{"d_model": 192, "rope_fraction": 1.0, "init_std_up": 0.0456, "lr_head": 0.0115}
Each number is 128 + 24 x the weight over the matrix's rms, rounded and kept within 0 to 255. Layers, rows and columns count from 0.

# layer 6 attention value, 192x192, rms 0.0997, rows 37-53, columns 96-191
[[ 96 105  98 107  84  75 131 115 125 100 135 122 110 110 135 101 143 124 128 131 110 162 106 126 115 115 100 128 181 108 152 138 115 148 117 134 165 125  72 142 128 171  93  97 103  81 136 138 161 109 160 122 126 124 169 129 141 117 119 122 139 115 179 121 146 164 167 107 142 157 122 149 128 120  92 135 161 147 146 101  83 151 116 142 111 140  94 128 129 146 140  84 118 124 155 139]
 [124  87 141 130 143 108 106 106 146 145 151 167 106 124 125 105 200 126 123 116 124  60 111 128 138 158 160 134 101 164 134 159 119 151 133 123 128 163 152 144 127 123  93 149 136 158  93 127  86 147 146 125 103 124 138 133 110 102 172 121 114 106 110 109 111 135  99 111 184 119 118 103 134 115 111 105 101 129 135  77  87 163 137 169 136 100 128 130  83 133  92 146  90 104 141 142]
 [115  79 128 142 110 119 112 129 109 110 129 139 137 103 138 146 136 111 117 104 122 109 160  58 128 115 100 149  90 112 151 136 132  80 125  78  83 132 146 171 178 144 154 100 150 159 165  96 141 125 125 125 164 103 105  73  87 126 117 103 113 119 123 130 137 156 115 130 143 130 117 145 130 132 133 151 118 113 123 150  96 136 158 145 124 114 103 145 178 143  94 113 135 123 148 171]
 [ 96 121 110 149 154 130 153 122 135 123  98  76 135 140 182 100 104 125 142  81  86 170 127 108 114 136  86 147 137 116 131  99 121 148 134 132 103 127 155 121 112 136 123 137 138 156 108 151 110 131 144  94 105 132 114 122 140 116 116 123 128 171 150 125 136 148 107  99  94 139 152 130 101 114 135 123 133 107 135 133  94 118 156 145 121 154 108 151 142 125 136 163 111 102 162 110]
 [151 144 134 153  85 138  95 150 171  98 139 153 135  81 151 145 168 184 148 143 134 115 129 161 135 154 109  78 109 116 140 133 110 151 116 100 138 132 115 118 126 119 144 142 170 152 145 116  81 185 127 147 144 137 119 153 150 135 148 144 143  98 103  74 109 126 118 124 140 125 106 113 147  90 138 160 134 171 173  73 128 140  77  38 146 116 177 126 109 140 131 131  95 143  99 150]
 [165 139 129 122 138  72 124 114 108 140 122 207 125 122 177 148 127 112 151 134 152 117 137 205 132 160 112 158  95 132 129 122 129  82 134  80  94 169 153 151 130  81 141 139 120 128 130 130 129 129 129 133 112 109  97 153 154  90 161 144 126  96 105 103 112 124 109 177 165 124  98 101 108 139 140 113 142 163  75 115 147 111 102  74 147 137 140 110 146 134 136  62 135 106 141  80]
 [178 102  67 117 102 120 139 164 172 121 115 136  97 156 146 112 171 168 111 134 151  82 174 107 148 126 115 129 145 132 123 134 136  93 135 107  63 134 118 105  82 112 107 136 104 128 132 168 102 143  93 156  91 125 147 179 103 122 123 117  95 151 125 123 159 134  85 112  94  82 142 100 111 117  96 108 113 117 130 155 144 113 123 123 158 121 122 128  69 120 109  89 106  96 127 148]
 [177 113 150  84 137  88  96 156 135 121 103 138 128 118 111 123 138 119 124 125 136 158 167 169 139 117 132 126 168 128 140 138 138 154 134 122 128  95 120 108 153 132 158 141 102 149 135 114 109 114 130 135 142 109 170  97 184 128 107 124 159 130 173 137 142 138 114 158 123 151 145 144 155 137 107 108 113 120  91  93 128 150 122 127  99 120 125 138 148 167 116 151 124 159 154 165]
 [127 100 110 130 119 165  74 129 124 161 108 135 133 154  96 130 156 154 125 136  80 134 131 148  77 172 164  92 145 155 120 142 123 115 141 168  91 127 109  94 134 137  81 143 115 169 111 153 146 104 120 161 109 144 165 144 127 110 133 150 134  98 111 117 130 161 128 128 113 133 119 121  91 131  76  72 101 101 103  79  89 153 116 137 149 134 166 112 112 117 102 127 155 122 126 132]
 [149 147  78 178 129 143 151 124 121 153 158 141 144 133 151 119 104 127 113 141 129  96 167  86 145 145 166 141 143 178 101 140 129 123 115 118 135 159 148 133  95 109 142 144 119  95 154 160 139 125 115 111  92 149 132 108 160 131 193 153  74  88  93  95  92 122  99 143 176  95 109 130  98 104  96 128 106 150 107 104 164 151 120 147 154  78 162 156 107 117 132 145 114 115 108 150]
 [ 90 101 118 149 134 136 134 111 117 140 118 136  82 134 130 121 136 130 117 112 127  85 116  79 100 142 109  99 101 118 103 141 156 102 147 122 124 130 147 148 127 157  96 148 116 130 133 141 138 112 112 158 131 115 137 137  98 151 116 114 107 114 122 108 116 129 125 152 117 104 157 117 132 112 141 149 140 152 163 184 150 149 125 121 117 119 140 165 105 123 102 180 155 122 130 119]
 [159 143 150 147 132 185 107 114 109 123 131  83 113 123  79 120 114  88 163 142 107 141 142 111 109 100  85 128 140 104 159 151 128 155 119 111 119  87 113 141 191 123 109 104 178 162 139 114 139 134 118 167 144 128 157 122 180  99  88  80 100 128 133 175 154  88 135 150 148 144 165 127 123 153 125 113 164 175 145 123 167  91 164  98  97 117 134 127 185 124 154 131 106 143  94 109]
 [125 171 148  97 129 146  67 170 138 141 124 124 106 144  95 107 160 102 111 114 127 136  80 160 134  97 143 113 131 143 150 146 134 160 109 116  94 117 142 126 159 191 157 164 114 122  66 139 161 147  97 156 132 162 143 153 161 138 118 156 133 149 133 140 109 158 122  70 128 144 106 199 117 143  87 112 139 169 165 168 142 127 163 114 137 108 141 117 141 154 155 107  99  77 118 103]
 [136 136 133 167 135 139 152 119 135 111 164 156 182 104 140 144  97 145 141 154 109 118 107 112 104 145 134 123  92 179 106  85 135 121 121  85 105 151  96 112 117 145 114 132 112 135 118 168 126 118 110 147 132 124 134 123 132  91 163 113 120 100 113 121 130 129 155 153 152  97  97 129  84 111 163 129 102 111  92 157 160 160 124 139 124 103 144 137 112 149 145  73 112 136 133 158]
 [140 165 137 143 118 145 134 125 103 137 129 137 148 123 119 161 133 152 144 136 141 100 103  93 103 127 134 133  91 123  86 110 135 124 147 121 156 172 144 110  90  96 106  91 130 136 120 162 121 124  97 145 136 131 115 121  94 119 150 134 160  97 142 120 138 109  85 149 157 103 114 136  94  95  97 121 164 149  84 118 142 149  67 154 171 148  98 125  95 123  88  96  95 109 104 159]
 [175 166 102 164 133 169 192 176  98 123 131 120 143 139 117 151  80 153 124 114 100 149 134 148  83 113 118 134 132 112 102 125  84 164 135 128 143 134 135 101  91 108 128 163 109 142 150  98 141 112 117 107 114 119 140 153 109 151 136 108 140 115 121 133 105 113  84 126 140 130 125 110 130 128  90 123 111 159 137 118 127 132 148 130 108 108 110 163  95 132 113 143 157 117 127  86]
 [142 108 121  92 141 121 179  97 136 123 124 101 144 104 101 133 181 156  96 105 118 142 180  84 128 113 154 129 151 139 140 175 123 116  96 119 135 171 110 152 160  91 107 161 112 130  80 120 116 121 134 159 136 135 128  65 110 158 134 127 145 105 170 113 128 129 147 165 151 151 141 123 132 106 109 150 119 122 116 145 188 154 159 135 121 106 100 154 165 109 121 118 137 116  91 142]]
# layer 6 attention output (transposed), 192x192, rms 0.0908, rows 37-52, columns 96-191
[[123 148 173 136 130 106 152 154 204 136 113 110 102 148 140 108 125 170 129 133 145 103 129 154 121 145 127 114 115 108 106 112  95 123  96 147 125 115 152 109 141  76 153 150 159 151 128 111 108 102 108 124 150 119 131 164 129 108 198 113 149 152 177 134 115 180 126 130 153 106  89 140 144 109 147 101 132 123 124 115 160 104 178  90 137 136 159 140 151 155 122 155 154 116 119 140]
 [ 98  83 101 111 108 131  97 141 122 131 106  89 126 170 144 126  71 132 133 171 160 103 139 159 149 159 191 129 110 138 120 110 147  92 135 128 139 138 114 150 121 147 116 125  91 136  93 129 148 179  77 108 169 121 116 157 161 141 102 145 163 128 122 119 140 100 123 109 118 143 152 108 147 179 157 164 128  98 129 169 133 131 101 133 135 154 154  96 171 103 127 141 130  82 113 150]
 [157 119 142 102 128 154 109 128 147 160 142 122 174 148 127 150 133 139 120 145 139 130 122 141 137 130 150 133 123 120 133  93 131 126 128 128 106 129 146 105 139 139 101 158 138 132  78 159 130  72  91 117 110 147 138 164 153  84 128 125 112 143 142 106 115 100 118 162 102 144 158 123 147 142 110 122 131 149 136 118 139 122 140 136 122 150 164 125  80 123 161 126 150 120 138  67]
 [131 153 138 141  80 101 127 121 105 177 171 169 145 139 150 140 119 139  88 143 155  96 174 134 163 142 113 138 132 131 112 147 126 138 133 147 165 116 198  82 153 121 119 125 122 135  94 142 130  94 152 110 115 103 109  99 124 210 153 135 149 125  85 142 153 130 153 167 142 137 115 102 177 120  99 147 123 105 169  82 123 124 155 111 144  96 171 153 108 183 142 116 146 124 138 144]
 [134 106 119 113 121 106 108 128 131 126  84 101  91 106  94  98 151 152 140 150 121 176 141 133 156 149 106 117 130 102 162 137 146 137 158 166 155 132 118 101 109 107 134 118 122 137 151 126 114  97 155 134 147 122 105 108 146 141 143 107 104 151 151 104 127 131 153 127 117  78 139 143 116 133 165  79 153 159 118 156 123 119 177 157 106 147 116 128 130 164 108 161 175 111 112 127]
 [154 124 140 103 147 129 187 105  95 150 114 113 126 103 113  97 175  99  67 145 157 161 105 100  66 112 169 120 118 129 152 113 111 117 138 101 103 111  85 102  99 107 118 103  87 153  83 136 169  91 106 117 134 136 117 162  79 121  72 112 164 129 160 123 148 110 130 104 109 128 133 134 109 152 146 115 122 129 136 115 107 151 121 110 109 164 136 117 140 125 140 187 115 123 102 183]
 [119 102 100 153  93 155 135 123 107 137 129 132 159 103 130 146 100 125 164 103 146 153 142 127 108 159 146 134 160 112 118 114 109 162  96 148 132 120 105 131 119 113 160 123 181 158 135 136 207 104 158  96 164 116 148 106 139 146 113  87 127 143 112 100 115 149 132  94 137 158 136 165 143 190 135 141 137 136 127 138 100 100 120 112 111 139 118 132 144 129 144 130 144 139  86  93]
 [111 131 110 178  82 162 125 138 112 177  90 110 124 161 144 142  89 101 144 130 127 145  85 104 170 161 115 164 181 159 111 104 109 151 118 157 140 131 155 134 139 117 121 156 132 150 179 183 167 113 143 134  84 163 102 125  91 135 121 145 123 162 137 123 138 169 170 131 146 149 102 103 119 147 146 161 166 140 136 156 132 136 148 127 138 122 149 147 119 137 170 138 103 140  65  91]
 [105 128 148 138 157 105 172 162 159 119 131 138 122 118 151 148 114  80 127 133 149 144  76 127 105 120 124 130 170 140  83 148 139 142 114 104 157 142 111 124 138  93 139  97 108  91 128 146 131 134 123 154 150 112 127 123 127 133 117 124 135 125 153 107 113 105  99 153 108 136 116 155 180 119 161 124 162 115 142 149 134 129 130 158 158 112 156 159 169 132 129 131 107 132  86 110]
 [132 118 142 112 154 110 138 129 143 114 122 115  90  89 113 130 162 142 153 136 126  97  99 187 124 126 109 164 110 136 182  76 154 128 134 143  99 103 119 117 171 137 148 146 151 153 105 136 163 124 172 169 129 105 115 151  54 147  90 107 105  83 110 170 137  95 158  92 112 131 120 138 143 109 166 110 115 139 108 173  71 148 150 120 115 137 146  91 132 127 116 123 115 158 155 124]
 [140 130 111 152 157 142 125 137 184 118  97  93 157 155 152 100 110 148 122 106 108 156  94 133 153 106 157 179 116  93 135 111 135 126 137 141 116 130  95 126  92 130 162 122 158 134 104 150 160 137 175 107 134 116 154 127 133 120 137 132 140 109  91 122 101 129 127 128 127 142 145 112  99 132 105 127  96 133 116 110 133 117 113 158 155 127 163 108 143 122 142 105 136 116 110 172]
 [123 105 125 178  44 121 122 123 111 144  98 183 137 122  97 135 148 139 104 103 117 137  98 127 141 125 119 116  74 122  68 151 121 137  99 148 135 140  99 145 129 117 119 116  90 143 136 119  95 130 146 105 135 121  81 128 133 150 115 141 185 127 118 140 125 156 148 138 138  98 117 114 107  91 145 111 116 129 136 110 173 130  92 173 105 126 144 152  90 125 130 144 129 105 201 110]
 [113 124 119 155 122 150 185 184 115 136 136 147 158  59 150 122 123 140 137 144  99 144 129 154 145 158 110 155 142 152 125  94 129 132 114 126 137 111 105 111 113 157  87  80 148 121 139 110  85 134  92 106 121 120 136 123 132 124 120 139 142 109 158 142 121 106 114 155  93 133 137 101 106 131 181 121 115 113 105 111 127 163 115 145 123 144 135 143 101 148 147  98 144 167 141 126]
 [123 120 132 104 139 105 118 124 133 141 119 115 113 113 105 149 169  95 156 145 139 132 134 130 132 123 137 105 137 123 193 103 103 116 109 154 117 113 152 128 172 126 177 116 158 117 131  99 121 131 166 129 147  98 142  96 117 103 102 132 133 129 121 134  98 130 147 122 105 117 145 120 135 130  80 137 126 107 141 106  93 132 130 125 115 174 100 117 110 151  84 168 113 108 118 140]
 [104  90 153 118 167  86  93 131 136  99 143 147 146 166 184 141 158 130 141 101  71 164  92 155 101 114 128  98 122 147 185  93 159 117 135 152 127  86 120 130 198 139 116 145 139 141 117 148 158 144 133 129 198  87 124 122 146 114 133  96 157 164 103 133 148 136 140 105 134 155 159 100 164 140 149 109 109 119  90 138 155 121 125 136  83 112 126 163 125 184 145 133 129 133 156  97]
 [103 135 183  78 140 122 124 111 155 165 130 149 152 164 134 103  95 119 139 128 129 140 172 100 103 139 132 126 160 160 143 126 146 133 148 155 134 122 143 136 132 142 148 114 120  87  90 151 106 151 182 142 130 136 112 126 121 105 134 112  98 115 147  95 130 160 128 113 129  97 144 141 130 116 155 123 120 123 131 118 127 163 125 127 109 156 159 153 110 122 133 154 128 148 130 156]]